python train.py --n_layer=13 --d_model=256 --n_head=8 --n_kv_head=1 --head_dim=32 --d_mlp=832 --vocab_size=3030 --activation="swiglu" --norm="rmsnorm" --norm_place="pre" --norm_eps=1e-05 --positions="learned" --qk_norm=true --attn_scale=0.265 --bias="qkv" --tie_embeddings=true --parallel_block=false --init="orth" --init_std_qkv=0.0217 --init_std_o=0.0217 --init_std_up=0.0217 --init_std_down=0.0 --optimizer="soap_variant" --lr=0.00622 --beta1=0.95 --beta2=0.95 --weight_decay=0.094 --lr_head=0.00962 --warmup_steps=56 --schedule="wsd" --decay_fraction=0.794 --decay_shape="sqrt" --final_lr_fraction=0.0 --batch_tokens=262144 --seq_len=512 --doc_mask=true --train_tokens=687800000 --steps=2624 --dataset="wikipedia_en"
Each number is 500 + 25 x the weight over its row's rms, rounded and kept within 0 to 999. Layers, rows and columns count from 0. Numbers have three digits each. The size before them is the row's rms in percent of the matrix's.

# q: layer 9 attention query, 256x256, rms 0.0993, rows 24-31,56-63,88-95,120-127,152-159,184-191,215-223,247-255, columns 128-255
# k: layer 9 attention key, 32x256, rms 0.0881, rows 23-31, columns 128-255
# v: layer 9 attention value, 32x256, rms 0.0873, rows 0-3, columns 128-255
# o: layer 9 attention output (transposed), 256x256, rms 0.123, rows 0-3,32-35,64-66,96-98,128-130,160-162,192-194,224-226, columns 128-255
q215 095:486546463513523484498548485487494475500480485494515467464489519505481446486479448470516489514513466517524469492462458471494498519479487490451502499503496516528495487520534462509525509488488566493503552505491526496503479509493495505528541468477501501504543504467530517497508504469527539479477457503473527494579482443495503474491491465492523493460505451540439479496525475528505488518464
q247 092:481546491526518485494576486476467468534509491540482477495512492494504476474515486525502476470502475519499488506476452439540495521499508516461533501491486536523483508510550495511476488484479517482460536514471488549511507512509490504505519507462501513509484496462540493521529506463509511472492485473469518467549508467502536512490530484494497470442508468504483507481512508521505507491498
k23 097:459574505508495487483526501465514488500486471527490495492479493485482508471496471523510506515478452515521519489494480499519494515475547511467460485493481519546488487507542452521524531497505508512466523498482487542518502538482506533501514487483521534543507494486514471506522513513504525470492513494494516481551513474489490475458481465489525477453504468530457500500512483547525499503480
q24 086:511532464512509550485525464492525534508487517505506533511503461487517462537514503489530542515514508526551488532499471461563495490480494484504453471558478475497527463506490484537487499478516493532507497489532488488506530494488499465500495510530535541483559473464532489534531500478510510486512497524517483492490509492477501536516528470510516478511495472537452541499480493527539503525499
q56 107:513519496503509534460521457500515487536489491485501535487478494468509482525513496499507521509511506493479484521572469499522501451487526501518466476539460475508485476488484483539486490471490522534493489540520517469529525522468521493489503530536539527489475512496517498497528487487498500505545475518550513489533533483499487511476508460502490489492476479523469496507486501539514506513488
q88 100:472492455485499535494513489514516508485461517498476486509499495496504468522455503501539514515480497518540479510527490497570518477505521489536478520549496470491497479479497520513471461472525484517526470536489501467565542494486527472527499511491521502475513487476516482495506513428487498513500488500485505486484502498508481540524520521480545500484509518534463512512469498521495499508520
q120 092:458527516511436514474522497501526526522474501485539501534516477500506460512496536469531512532509536540538438520534516522516527479526486480479482497527470497506490478465491503497489505501500476513497472508526512508517549478535500491503468549515533491486509492524503489490481489468489470460521520517505486535482522493506515535521478489498483535494475523510498517484457495536501526521526
q152 092:474505476515459543476543490479515538517474507511499562520482476472537450522490485490476540495504525515517492511550479502533484464490457485503460485530451487522510455522496487509485503462489489524495477511506514436491510497494508454504475512501539557501516488482523530497514508526538502456550496492545530518491531512539482484517500474505510527480546458518490507486466486557515524513456
q184 102:493508468488485558487554482492503499547486488513474498510458483480532514518523470503509510474494505533497471502543470471533489447473480518536483464504488448519486472550502502478517508472515512517484483517516495465510551493485537476492502496516563508492529431463582489484493482463510497526521489530527503504490523531505492520495527503512520483471481492535482557508472510515501527542495
q216 082:481535489521491537492531457496524528533492520509494527527492480488495467532504496534526561513510494525562494545528463472543487483481517516518469513555488481517521469483493502539492497472494484490510485522519473475513528493487523464512487522529526549483519465472546505508525514503516515499493501514525474501507499498479490531526524471514521502510538476553485510486465505507512499525529
q248 113:513488460522508534507519495485511507525446494481502519522467496479505467505500492516497517506517523498496490509519454467526515470480481493486509463540494460495479498514454495509452486461508501476525500539517516443515540507457515483519501474507522529540486529475544472474518482495506468490510467519508495468501531484480470492492540454511504537500484495532465509508473489520495556530472
k24 082:472503448526510548480546465481500493547466462488482472498486500524502483488542469504514539445491478537467485509526473449527478459514499502499496483548471462494516458504497485496470506458501532510512540502502485466515526493493515485505494524518516519532499481476531513489520497490509516535539483489474474504507524508505525494511546476510527490491509505547471527485472491524480515525499
q25 100:467543477518490525512477468513533485513502493535493500508459502475495498508510509496489504498471535463506494533503493526513480443542469465468542499538506491495488474455534525481450492465513499521507511539502492520497495481491494463536512509460532521501489486521483463461479510505522553498509524514462495524502477525531518485488558461471521484501508447515473508478463509492516498439512
q57 105:473539482514500528498497482516521471491506499487513498500460468476492500511510496495504481502447511463515500525465507525508488455498504485477547518529498488530527482459561522467459501501520475524515504512477485513523474467497500449515496492485516534523517502509498462443470513501524554481512532486449497495495475518554507503490557490492503507508531467484482497520455494528514509449522
q89 108:461548465517485548481487466526523464531498524513503516517482475486496485499498510487481479495460536478516504534493469529537504440516508498455507474529504488500496481469525503487449498474490496515484510519515488519512503478495468440523514487499522520512526500475503441448442504495532529518515536503472473519510460510533525513474577472447524485499517477500449510499458529501513502453517
q121 101:507500506498529569502487464485506506527460541506492515486537501482498480531516506540477461503514543480532509498469498527477442458500481463536556498543505457523481492458497534510463476483509520556468504525523507504534503519535475433540510473506514540464493527506463481449443494502507502526505527526493503497489489517503474501465559479472511536500505464492446507520471525501496489459494
q153 097:480526460531487526485511489498527476540480506545519497504457487466494507500544495510493503493489519478470482523491479516525502488502500475478491490530489491535476445446525527502475497465509514513513537513491501504530495513470489439515500522500523534529490501496535445445446499513495536499514524537501490531496494474529495514524540452482504487488489450519463491492456493520474502452529
q185 096:467548494533490492482502468540514481464511480522502504527469505478505488504509506507482481481459511473488495516497466497542517468525507515470493491513537509529512509469535502479476499491517511501535544484473499494522504482505503482531479534458526556507493493504488475486484516523491536464523515518509484522492502532519511499457545469469494477547516458505502498499475482491498518464519
q217 102:484538472522503534500506466501542471533492505529525521528466504480506485502526499508511507496481538462499499512500498516522502470539498476463514498544504472502491452462522532503467483504519496503498516519496495519497507504487489427544509522487529530524510496500484468456479511507508536500505539524474487522486473517514510492493538460486510499481489448534483511477476505503493502454511
q249 110:473539498529482498531489475541522478478533494524480497485460488495525519526488545475497477492465520472473497536489488528520469487508505497472487497492529503527520490466532519469502500494508490541489501535490483533493490465525487480522490524477543490496542474475471484440490517509496546486507517526459497486490471524501545530484550466448509476523541471498484515504474519487509513482527
k25 102:445513511554492502489496459514514480525483471530515487492470491489513467503526497485476491514465510504507493508525491529508511446507486489472518479514525495509536482470519521486454488472490514527533526525498486524517481508541478483524485504463522534511495474523496469466429494486516551465546512509465518512520525522521499489490531451473536446519488465508488528502474529527512511453501
q26 090:473479487520508493499464460550448485506506498460495490476479492508492485484523442495527475520492511550531486515489448497485473508482492499479504499504516459469516504510523524472506512542529565502525513495514497540486525469484545479512506481490492503490525479483492494454519542496490524444484485518489521502505546475524523484513521471477535484488541490515518523492431542482513516531527
q58 104:469499506520477498533498447526455486551513494477498485489471517502476496490522473490507457516481540524509509485493460521496453525481450529495512500529545469494532509522513533470505492491536539495563508499547508518472499506511522475497494512472502490493540472460484531477520546463491517460489481508474526498489525476510507490515519491480531489515582497500512506478451545458522513532492
q90 095:472498500503453474506469472521461497509489486477496468472497503483511483486504447491509493530469542541520489498500477534493479507500450501477524503503481473482481476497493553493480494521541511514560503461513531500539494498493521484531469505465491500474515474466480501473538543522473511432472455525492508507488549507501513509510530492472517517533556498491500527484436523465519516571515
q122 089:488479533508541464506487494520485482491509497526498475488470467483467482477507513506479534495479500531455514555477456505526484480507502519520474477516485466513548519468510518483476486520523495489514486463514548528477480475513521444525477488481538548530509484488499454491519473506495543479494514508481496511482535491482531521541531465497550430498459504523475514476445536496534530524498
q154 089:506487492496534489495471466519477516498556500519516491496472486442508485523534460479536483530466518518513514488489470515504482479480520512494524495518492453483518524512524521486493511520498478509508511481544503488516528504447514482528474485520509505491539492486537494474548536503488516478466533527489500507489553499506503540510509504484522472458511500444487478471461524474508527520486
q186 096:508510504463526527505539446501490486515528477494493471501470488481513484515534513506534476508489511563521494475518454480469471521498489523505543486521528461497495539536496504507523488511532508498483459483516507502453493529488526475507519513515483497473458480470523500482523543495486488480486514466476506473482526502512518495544495453470507498455498519502479512473481557475492493547483
q218 089:498478492514520503502474492538444489537522500472495471473499506460493489500541461509505499524490513514517477485519444524492486521498498473502531503506484468447491503515516526473501490537526551505534519500501507519499522527452507469537506499509486498498517480494480503474533560516449503450490512518494494517478580471501508498500514495513504480487535478508502509526428558484511525533534
q250 088:488542533477502515502482466485463487519520536480520494510513482469502483481514471502502485487493535541514495505524499490502512492474490488460539516527523446467488477461495524474474502519529509500497521482491503488538545489464545494520507488449485513511482473469487479459575529523506510480503472522528477503496546506537500506499525478455548524463508494485514518520456536474486506562521
k26 091:463482506509516503484496480503480485557510500490522492483475482472505479533523476491516488521494517548504510498540476511486465512509497522482539509532514458480495532517531541518492549491521547513509487517516485485463492549481529488512467474519499525480480482497522499470526563561513518428456481508488504504496560514498521546524497467504546491482518498527484501498460545472540545506501
q27 103:478517498474512510514507493481480482513460515507487430512472472485477493464467490494533442499495472526496507500508476460518479481481473484502465472501503524503513550509530482498525529484525526481472531490482484488502442480452493489492462502532534534534516509471488498466524501536517475486504504483526474508460521458471518509520535515537514502539501462488506477507455495504448461530514
q59 102:501484482490533502524509497470472475505489480503485437511487510481463506481468482496536463505491471545502464471506477487523488481483474493452511470482499521506510545497532487485514525482544517503501536480468496509519449472469497482509475485500523516478489524472494503473519505519523489492466514485514465506458522439481528510499534521529514511518515455505503456506433451527472486498503
q91 110:465505517517474493525509505472488470523495487503504475495492484521476483505461449493565446483517464531526501500513463495499465482485482509478495496524541530522507554477531501466500524482524527519479527455464498510509442470447485496506482486535527500490501494487486517483506519512508468502473494475504498497490510459512541515538542489506506503540494458508518475511466483512451463531526
q123 102:507515512513502467491491493512481475497503478523482465510485524560501500506456445491511434476527474554491524485483505488520456477470496508527503506484520534504521543499557493470550509467515532522466521476443483499482485497442480499512493501519522487497541504483492491499548534519509518495481488466445511503474530472495529545470502485467506461546487469534503445518469509473486490530524
q155 100:489519456517534502539508515479460483528465529499510433476455503503470521505476490513535476507496482521548477478508481468499485499461490488490497473500491511479514540494516496504532506484519513491505522486494512505511453507463491475538483488535512518520538503481495495492511532501476482499497501457503495506450518474506509523528492524516516485536535449497518472492426496510484502527520
q187 097:510477476479497518573511491474483501501482525505526438449456520504449485500471508499525469506501507524525452485529446488504474499479506485493478498519508527521491508535518513492553532492517521460539539485504494520522438497452470508528499472529504516515549468475479484494531517508500495513512520519526502528458532477514523521489510526524526488522511467524495489519457492516473485512545
q219 100:503517485491541515545519511479462456505492507520489429480475518480462488476465488513535466483516486514489479500498471476501493477466478498491489470513493513523468549496521498510528493470529525479489519467494503505533458511446487511516482492540519512543534513495459468480499538513493489490496531499523474503460518466488508522517502537530510507525526467501511449528437482517446476522514
q251 101:461498479452524525520501483462500500477477485510493422494476524520476504475442491497547465503457471531504486490495486475490485473486508498496465494498529542531493540499526466502502523469542499510481523473484471480531471472452455501502471490553536550529555493494486481477514476512526495519513522488529486517473550445507517508502508532507501492523502469536481469524444480502481493522510
k27 108:496526473473509536537525486485522531489492518476514450498480506504493509493468540472566442486498485516538480496501470457508457496485471485454500477493512529531504524544506497506555540485523507492517525498483450494506445514433470530484508484527532505496534479500454486507536527510528477485511490509547512525462509485496518503478487519522528513507481473509489484493482464537494460525520
q28 093:459491500500496520477482502470532504479489510506520483509498468504537480473538526496450513506525494473510496507522509490514485496524496479511494539488476506513518537448482516486508505501491491501496482503555471506493455469507526467533468545464466464536527471476502487441489515509539492474548501507523506469485522539507464517478486494483481492505515546506517524488454450517487502521498
q60 099:506493521492536527482498489477515505495486497525514507521513516488521447500544518510503535495536488476507453521543466529504515476562473491463526532489458464488532515479477479491519529480470500480502441490544489489515484519531509481512472522466499475533489471486497527481466493491517508458521484556545477482516498520511482483495494484474445520492502531502481519464456449532493480502505
q92 103:510503516531513514498479492445540498494525519521524504487528494475525473503541491538448521505513508445505490515478499524518466499536463496535541547508474530525476510457477500528505465516473491484482503515545492517517443515498511491521494528464461461507486517492514506494482486508535497479510492497527513483499521506529427486485536479464502502491514511492486515493448463545484487512478
q124 104:535504502473534515490532516476537481469486544485505516521520493487527471479561507521479498534536526507505463504536486523540517470521456490489527565486481490499468478473431484499502456491479532462503498538525533470520469513551506473503496526460505489532540503548480510474474466492520519530541515508503472470516531513517431483482544506480488499467494487522472490488479458511498477482509
q156 105:497514525489513502495484514492506531499504492507537489502467436525521498496546506488513512514505488444522475489509523501503435504522473497524495509516491489490514501432513520499512517526487449484471475488528493528478440455504537493554505542504513460488501461469497494484502543475502496495508499529512483464504508541504504524501508487508533464509521512478508492464480496499504498509475
q188 099:514501531498489533524508540462475555517526497504542513524497510523508476489543530482499489504512533466485472501544490495505458495514450465516497532509508493478491503483496507490527512513499484492470482522521471527490481465502528525521547514523464442486521437454503550486497526503537485496563505500507503494495533531511500512487475473496480485489516516520520506504493477507495472534528
q220 094:452484517499498525495477501465535486484508491531513491520497483509535486495560497498480507497520491466497489518504508491526463497517485477497495527497480494514521511449487530498527506518487484483491466497526466506486453449526536475527483523480475441516531459470501482472485501503535489478542504520504506455492500551507468516480501475484505493525532539517505503481461464519491491520500
q252 096:479523501481508537489496518486475509463517502536529491485522453489498473475527499485519511493479502471521492503540525485498503497517492510497483548508506517499488528473510482488491495490455487522472462525542513498497475523501548495496510537485485468582558440458517505513477478473531512471565493485527480465503494489522507491487505497504469497485540531520533528477425474535498500513529
k28 100:490483503528534472496512541474462512509502488488535521509498538520522490488520498512482486502520498487492477499508468515511468473556442483498520550509501502502518500432530477489474485532460489505480472483533498509509499481532528497544495511445494456501513455469468506482486518472491510482532485514483476471498509472489511505507508501507465463500513534519495521493445465506488491532541
q29 084:482449584500455505520507499502512503515525521509520526558500511522486481522476519547509501505481549511513488504551473472511454467489509537530500464492519484507528532495470508505515503505502467548537470447506536548497499503526506527487481503483514492497515494474539527497482494491498467536498485493511512465488521546481500504524538497538506488494521497479492536508492501464515479500466
q61 092:489501503514534505515504481486471508495523511492511513528509541546482477505468519520487515471506534527481487480525470478497495486507503516525496472481496503502487493510456547506481476531506493522511504477545518541505520498530463518513489480484500516504475508478510521501472515459476487558483494492545479463468482510460495508530559490511511481473512499525506527480509511517499493500464
q93 112:494468521489510517504526515477521482486513517474514507474528520493531457507460506509519507491488530526538480502539464459529500466492527494501502488475471474494488491494455519553439463498521481555500479477528533507517518478552520505511463495475492489498497484493539491474452479488499449540506512500538500485507514528544516515550528486511516529481475533496499534491487506479490442504432
q125 091:453507523543480483498519477487487473480547534512511501516522496502512456540528476527515509481497500518558501502528467501540482465519527544514518508524563516496559486480470522516460498502503482543507493514539512559496499476565510501488478533479520479510501463522515507501509493481471494514528477477466477484497517493535504558495547458479496474501483501496479543498453513506502500512488
q157 096:466494538471493500502481478520495548497525560539512493520476536536469501543524525484506497497486490541501505479563482462522490492554486502533498470471514483483529483524465499546505498521513468519497487429490507553493502486534472513524481488509517511523502486482522527482498504515509475544497514479502504521508512513482552552543466527510492492504492515507517523497511540478483478491456
q189 105:496453513494478524481531480490492504522518518498499552501519497529482525484461515491491485488510542497516491472522487455512494463495506489520472486504509498477483497506456549527469493501538499579502497474550480520536514461533470539468516490529479522500508510499482547489471511500533448535499480518513515471504489514490506495507509496556477525469527503480547531509525474497469455510448
q221 085:490455581520519523498505486485498523499529513509524543558505508493504476518492529532504520501480543526525510491567478472499476489539531527505471491499511497498513505469468520533483488513515461558519479426514544557477504475523497539496481492507507504511528470474524510490478482522500470546524481503515502467487518556485496530547513509550498476491524504480535536502481513514492470508462
q253 096:489537531471474502527531482486503524451550502523481532524515519510498489501465509508526477467477521526502479495497496480525485435531468511551523510494495489489518512473466519541458471476545464561516502481504502575519557522505500526476478494501492494499492490494529514501475481497487467529502485524532488511511511519503546510511536546536483513512492488497494508479507472523481475483489
k29 086:459470527466502508517506462515500483526548464524490505497526506528493479487495503461516506471486537515507479497515506450494473477499507503539500468468504486510543467500425519507464528532555496577526514482565510523483519466523483561466487498512492467510525505491523522499506482515541498552486486497500494496482492495490495508532505517512486495502494509510521512510511471486502479511462
q30 097:530495491473493562493502494527476459470520518478487548472467495496468517517490530505540502506477510500514510473513473498513492541476509502508489544513487541499469539564474472518499485535516491552509520508515537538519523509487467493489466454526476490498474485505500476470480493492466461479466487477516498520469478563496490492524538572468523527473498508466487504473484502527498490531518
q62 097:503480504454468575501511472512454469495511508467498547492489502492486513509480532504529504517510531469523496491540485549519536514498506500480527539489461510495495531552488484519493512497538506539497518513511538507499549483443458511505487461518497497501474513500530475476461494495480463506466477498522467509461485537471499512503495518453511541478507476477485497484491465522506464539538
q94 107:539482501468435550512497494513486474512506491478455511491464494481474539516483530484573488487474534483533506494495483538497504542518511500520502524477505517465515544545498488483486493534531499525505499497512542517496514468462467485496479468507469475477491466499489469456470495505460472489498464483494530504437476527496486481499535547458510520475512477463494526470497494517508482523529
q126 125:524481487443482576470480513489482491495520520469486515482463512523494540515523543492534510514499524444501513494506494547514487541507523463459495532479512527485489529533476478501517503492520486491483484510495539508456530503475478470493502487503471473457478503456509506464491504499485437540496516512524496512469453541497471525481505535453509552466487484494491523483517456508496464480536
q158 089:509480511470488545491515496516477485520471470506468512468453493507482488498458539500517514492518482495505519481466490486491467485453505498508516514511503527502516544504490502535515501528514491542477542502526582523512496497498464507517506473530474479480454475512486483505498510518486463488455481472515499518424496501464520493516520537483551539469521492459476522471482472536512501515505
q190 089:497450477454484528526521469527497464506507516492502538486462513490472460490454524480501508501495493488527473511519496542488511487485509466497513514530520495482501486533490510526493510516502512561502536512504528499487508517478523549475459477566491470505453506534519477460481482509467470491478496474551499519474531501507533498475533530506534490457475484477467494517495508507492483487505
q222 092:518477491474453549490506504519460451507528507465464520479455513509464517514479535505536505496486507494500506481487491522511491546505492511508523521516497538494495527561490483508497500535510492542526519500502550527494520484476454509506484461541482502469470478506503487443469501516478461490474486469486495523442483537485493471500518543483513509469504508470502522475472496517504484512518
q254 094:521488499458456530485502501517493455509502529485483514461466493503461523501524534496553529498517510482505513505495484480496477527501514522470453509505517546498492536579490523517489496492534507523471526483509543553499518509472463493511442456527497486508491513467522491456462511488478483501490517490515520506432485512473497516499566545500528500485508471466490530450480512526496494512498
k30 107:488479503454466552511475467521529463531494515483491556499484483506448496529481534505489515515514512517511471470522469553503487512499506486476522530555501510495493528530475501496487504513482505543491509514516550519479546506532515499505427464516482504498495497509533450477502466517482511487466516479525500491464484532532508501504541505472536494479472483467480529487477530491528508504509
q31 097:508456525456491548506462498442484491522467493476502500495524484504525469493506500505472483507506511523505514506481464493476441469493498447504523525486473476483491498509542537506494517453525454465501457479479501534482495508504486458538480498492469502480466534506454437532483477517529500536543499542484454474512477528477474520487527500505532526505459500483519516538502524467479532481515
q63 105:520453521473494550510469470438517513521470480487533508502535480509518475525513524516480491512505536521502508490525457487486460453512503446480504494512464477491474506512522509509489505437520484464507444468515510515508528521496485441516494504490467485475455534525451460536494441526519484547555511560520494472517492517473465502493522516540507514497462500491494537499508546507491528485514
q95 104:495450507466502522500459494450477503503488492511482518477518498512508480496485482509478461476521482513482490520498502510474461464506525471498497550529470493520474539507548528530513502460533471441514468484478532533504538511495468438512487484462452487489471485519482445522489488506511545517538501549487511491512495524485494516497520511468528514523480492501515520527503501481499534468529
q127 101:491468511450460570492442478481502502530464527500478508491489485463504469515500498527494485491501490456502492522492493505473467478494535454467556516576459485508468512490540523496455502479496473455481473473517523519493524519500469436487503484496480528493449516511475432492483496521509519503489487527516519515515480510498505514502538502467509539506486517475474546512478502470509491438517
q159 098:504463498446497537495456457468457505470485497498500515510516521541510447515512501522483480497478547521535516503505476527471473461517487447480537520472486475479469528525520501518497506442527507465534464478459510531503513526495494452558522490466479471523472511547418492556491476514510493522505524536510519499527467488482514514454506510510514528503466497503489524522506500527467535455505
q191 100:476494506516534498462486464423479474510481504495500493485538516501515480501489518509495473510496495555496542515507477515481423462475485445502492516493482500493476513492520520521497504428522473471532486491486480518503499511460484459526526492459476531533484519515476487519503487531485529531531510549506552493509498484472479518526514512551538510510489486524529528540504501454458540504509
q223 098:512438512445485539503449513440473493513477493484494515476512481510512485501517503488473463518486508528514497503480486496458466429494485442500533526499482492482490517499544525503495491437539466492515457481508519530494490508491474445557488508436447490474461511526461439561495485518512502510529488521486473484510494492504494532488518505511524515513473507457506518520509523485489516478507
q255 096:512450503497540559491485488447494499509471489487488530479547488501546471498528513524461470504494537534474500501500455494495458470512496447498523495513501500498483508515538494480489477455525474449511490480496513508504485456475516465541502490452434538486486521510479478513483491524553495557511514564510506435529498494479492488499529492482518531495471505547506531518517495499506529461509
k31 099:491496520483500508509465480477462508522460503470506503501541493488515454520521500508485471518491524547504506519498500511478451445491485439521538503495486466473508522496514522508474526472524505492540460492491516539513534486474475445540502516483465525510477536522461454527502460510505537534544511551463547487515514478458486514513514482516501473501483490508494539520488529491447531478489
v0 099:536482547548469495472502543482496555502490451510486510512472507523521499542503525498483534482513526500500516461511505516497478462532507533506501495500521528503510488513507545497490508511458493494539509521456502509466520502498505510530571506453466521470487502461513494514551528492496533518501529497477474504515465507503499497545497474537476509489537506498460499454497509450475530473513
o0 121:510534500517519450522502520543518536491479479516495492515452516487463461507513482493489500504511541554551567539517485457499436526491501522490498497504508540527492524520502461518515531521490502458475449503556497543483516479489542537518489447475504514499490492496490496526548501534525506481476504514478479447509493447488480542458496486489485517524519516482486526507497474511469490523529
o32 098:465520490511514571530560522479469498468504552535458460471496508514517523500513524551538534467471507520493481527470523483504499486497504475521498526554467493470520463507516497496523498479454504502510522506481477488521510485489507433534493522483533515535487481503502478483486536497515482527475527502483476469473462534515512477561471487512500480550489505490492511485507502531536472501547
o64 099:510471483475474486500487495467490524499464448498519541483533521533501491485555528498504507438483498476532453502508514466494506513518506533496478465469492529526513513495500499531493494536537515517537473443484504535489467512530482473513477502485503503509481471465475494504497483471537499527522509546515498497540478525529498531526500500483519486473513440521514510530499456477491519459491
o96 074:516497502526519474515510476488518510542471482504465479545527490474497510477472530502470456550496519542515532486446488528486505503492543464476521516479510490529475499426531489515489505456540515487456538495497435525524533479509496506483502485498489478498499494488526495501495519515500520518505522468508525470499540481519534482473511495489472474513528497515520486491425466513479552482518
o128 109:507503507494527511465483508506480476477531536516505497509552505484517527492491502482484494520489486482470486455487524571501541469474522506481533474508529466479509510496494522463474451469504496562525557507508538479497481512499509534468499508524431476460483481554516515491477489480467564502524492456483531555466536513495496467516541493548513505463495504499479457510495552492491500489451
o160 092:512504494521506464522458473494492424536545515477497480499498489491505461496518500485491497534478478502479465540519495527515491465533462495525539546523521495460539493525509507503480511516504492547494515496486517528513486522541508481475443507509516498476514558498482514486472448454465523496505482474529511534468501508477470517509512507481519485479426484500479501488512514507573497482457
o192 121:472514472501507497516502486482521544505440472510539497485444486521507499517489459504517519487520496460474490488493467474492509555503470482490472528453514496540480534504485478497520512497523500424477473519475466482486505476511483466541500497492537518560540506490494510514478506505545436472471493559539499492529490529513523516473474537474505494526532518512509530493530472485487552514549
o224 092:523499487457466501461525496508529482499523470430489533524488491514480487473435491521492473547529502522518503492510479470480493488492513490514430499483468470505474468480475509481499531518498487481483477516508516462504515524469464536471550543511515493485533526514493469474534503569473471481514486484487525466519517458489491509474506511465508531515498533488516524514494481501476464546512
v1 099:527490545492508500495549483482468450482523487467490477506543530468500482483512457510522516492463468483502494533515437502473514501498499505492492498498497519532490532482518552460459508496492517473566523477498546502526513491451523505526527518467498534495540506546526491507526505477509488478504513485485515514495531475552533475458536539510485467485537455448504498493522512516482493511547
o1 130:489511490489471492506484506465507517479514514512524526488497503540500509471507532450514476524483488495531500509474519477503487509489487434540556527492520474465479498537490474497518520524464468487472470500513487492486523509497452497541512550452466480499483488503512430512494520478479511524502494497502474508487525506517442495499535500507504517530492477511472499529473466452492512480485
o33 101:518494473533511519504487500546532470500486516549515520552531510496476501482486484483502517577525485496478483435489465471502526509492495442485494484477513480498509523500485528476490495494539498516508519488508500495468473510538508490496522482496515556494493489529504490502536521513520471494505473528493492497527474512495497498513488525520522496503497501522502510504502532531487538494484
o65 095:485517494489520520533461493544428506538496511490472489448491521468520504497519506529505503526496493505528507512535474469468486503522550522491455500534462505481455506558521505494500537531467475484517490469494498509525485463505504486470494445523484482542505502473497459501508457479478515541505508512525494497514543488474596494508507504510486506471519498475502515501466485491522510522518
o97 087:482481515523504529526465532464524530451503513498505545505504531487534509579454530571466496481501486491517468525492508513514485495505505500479487556513482495519504487486496516518460432515487510488516517497520492501453468532479495449512458495506492521523480506479489524505459498521521490532480505474482513486526510519526471511498493487469495551477526462456496504491544558467503437525551
o129 103:463487531482470486453554515510511471507471486468447476533496496491477459518492481502483493438528578497482479467522483596501507497498483554469463459497473515547505499496485510505478489487540527531515532515490480477516484498477555539499479488552547505457502506510500529475505509509515487480505483467502515474479495530516505504515503499487504498487511528510491480472508508531483504522478
o161 073:523467498497504486486518475559472493541482505459485489485485501472506485462481486516503518475491531472472507493483535509484508503477490557498497470539461497493512471460469477522492475506493525522482526545488542475519456482562488523455470479564503479502495471476510555490474508505497507442522487505508540502488499532480560542517518473479482488448478553495526506472503514491519473504439
o193 125:510520507522537497517458506459510536486530483537553481486494499515521545514483481498514491500477461509511505533463488456493495482498484471496510523505534516463494489487576516509508488457472497479490471483517493506494573485482480457493542524502508499511511531469480483494504474493514502496472516504509467498534467463496486490489471472492524534554512496496507511478530498494511479490522
o225 095:524515497465492504510502510470524541489528496547520521501487500513496500520537545496487520485526505533512509541530565467544487499526503511555532502458524507515528518514487468502526492545506476493468464488506541543515504508502470490534487511399480485499511490492531496543468488560487531542503518511506479528479493481486477481476472507522468498488474455530521489554470466509509504493536
v2 098:503507489515541517508502503538466514499500484494496482514484485479493468518488497477462484493511497530499470398501518508509516492458484454532463428511470501500507490503514540451525524519472526497525528492481488516527451507546494538503460515473488493555504494508530473510477490490473526504491545484537541467488507467497500520509486513566502496517526473478543502500510509489484495427470
o2 105:533507548475509501497511467469498456472496464527481513511495513525511503487520509487555524486499518476505544465460488470501513526516472497484493483478534526471497496462517493518511520541544504503522496500529496539507499508460511477509524512501533542525459489505492530462509532535523431519456532502496521495490498498499519489509525501508491498494472514515555534507547482514511486431495
o34 083:491476485485500532479510522460518528512521521460504490501513544517473463519482507444465474542483529492497512501490518530520489459501509521496497509522481515485495495523495524472487472505478506457488499507519515481515482512481491541512487481481504515463515516485517539503493442495474500500474516464529471472552507472522469498490514555455475526464496465513509482467518517521486506512487
o66 082:463527475509495487475512493473489481510479522457497524486451452469515510472524536540504498490463469522514491499541466479524484505488557513499480496519489474516541477475489487517492520491517463527533508496459530471480502521488510443539498506469517515491480476485483492558472554476495492515503502519503516529530493503474500519533488438489495511458495486498466527455462485478505527543528
o98 110:527484517462475543494441521499490484481553514494463560474452488506488563511499511512510505439512515425497518496512484504494481531516528451476500529495516520528485502540473481528541489540493495499495484524504494528506526502479483487495518483492462489487508493498501487468471521519513499494507506532523510490488488535505469486457495519465498550466493529463510518488528474484511459515506
o130 086:515486456508479486512479530496563496514507544472477477486514474511505541504472514495455503486521494504499475528495505537516483482486484486530524521510477497523508518545497484501505483512438470491473496495491480432522480501518460486489449515528481487479527497522509533494510485455483514476551505497519472518498504536504514480517475479548525503536476508489485481507514510522527496562485
o162 077:512502494517481502508501514511538525478478550491493492510558492481507468492488483468463486537501482570509507519526493481497492514499501500512521518520505467506516532494479503485504467479488472487473502498502554428480529500548530470498522507488467481498528504488494473536514468490470542495493463497484518510510544483472468508503516499482536511545489529527454467517408484501522502544506
o194 115:486517511489493520490506468544458502496500430495538531515497517509510509549518504513552510503507526447491513502492466505507506500522517507480488516490503494507424479501544483499485510472500538497486485505507499577482505481496499485525514492508482494543495521488470487495500506514526459514501472501501454502479443543522499524489528511463478488441537480480511511507502508498499514453519
o226 075:482487538513526484518462472505471482519482490563538484450489532491505535457521468480514516538515479515484482503489525505457499538537455496494471501488504503445520493470514484557502474466503525518503506481476459537479521502465538510448497516517506481499474512479530449479498449553537493493515473520468517524516490470496537497514474513489481503542499485490483486493510541458469546489509
v3 099:500490537483491527480483538479522516495472491516491510501459473477475492430514520514511491477495498557489523485503475507500473499499561537470505501491523457506515501474508511502512494500501495460509500506528493550492466515499495492514533524535536467507498529501490502523494471472502535479499529457510486487462537525545520544521493506497504489494507545480452458474502509512481508431504
o3 112:474529463509502506523502499527511499507508486483501492508516509499483539476511522473510490546472462500482522489541476492512488476481497515492504482534443466504498468511470522551537494496431471514466534510504464493508521517505494465544501492532489479485533519503500522529555449487520503514487503541534510529526534477529465460499514506545515479502491511522448526526491468476528483510506
o35 087:498487525468479484510500503482519478484481500469503520485442502488555505501482488527470473500527487449504513506484515536490490532491504519483521483478513535484526512502493485482455508522528521515483528460525437508503500453513521545494510448485538508499465520486487452523472488540448509469476483489494514519462503525481508508469498529474483506475473487481507479493452531509496472507544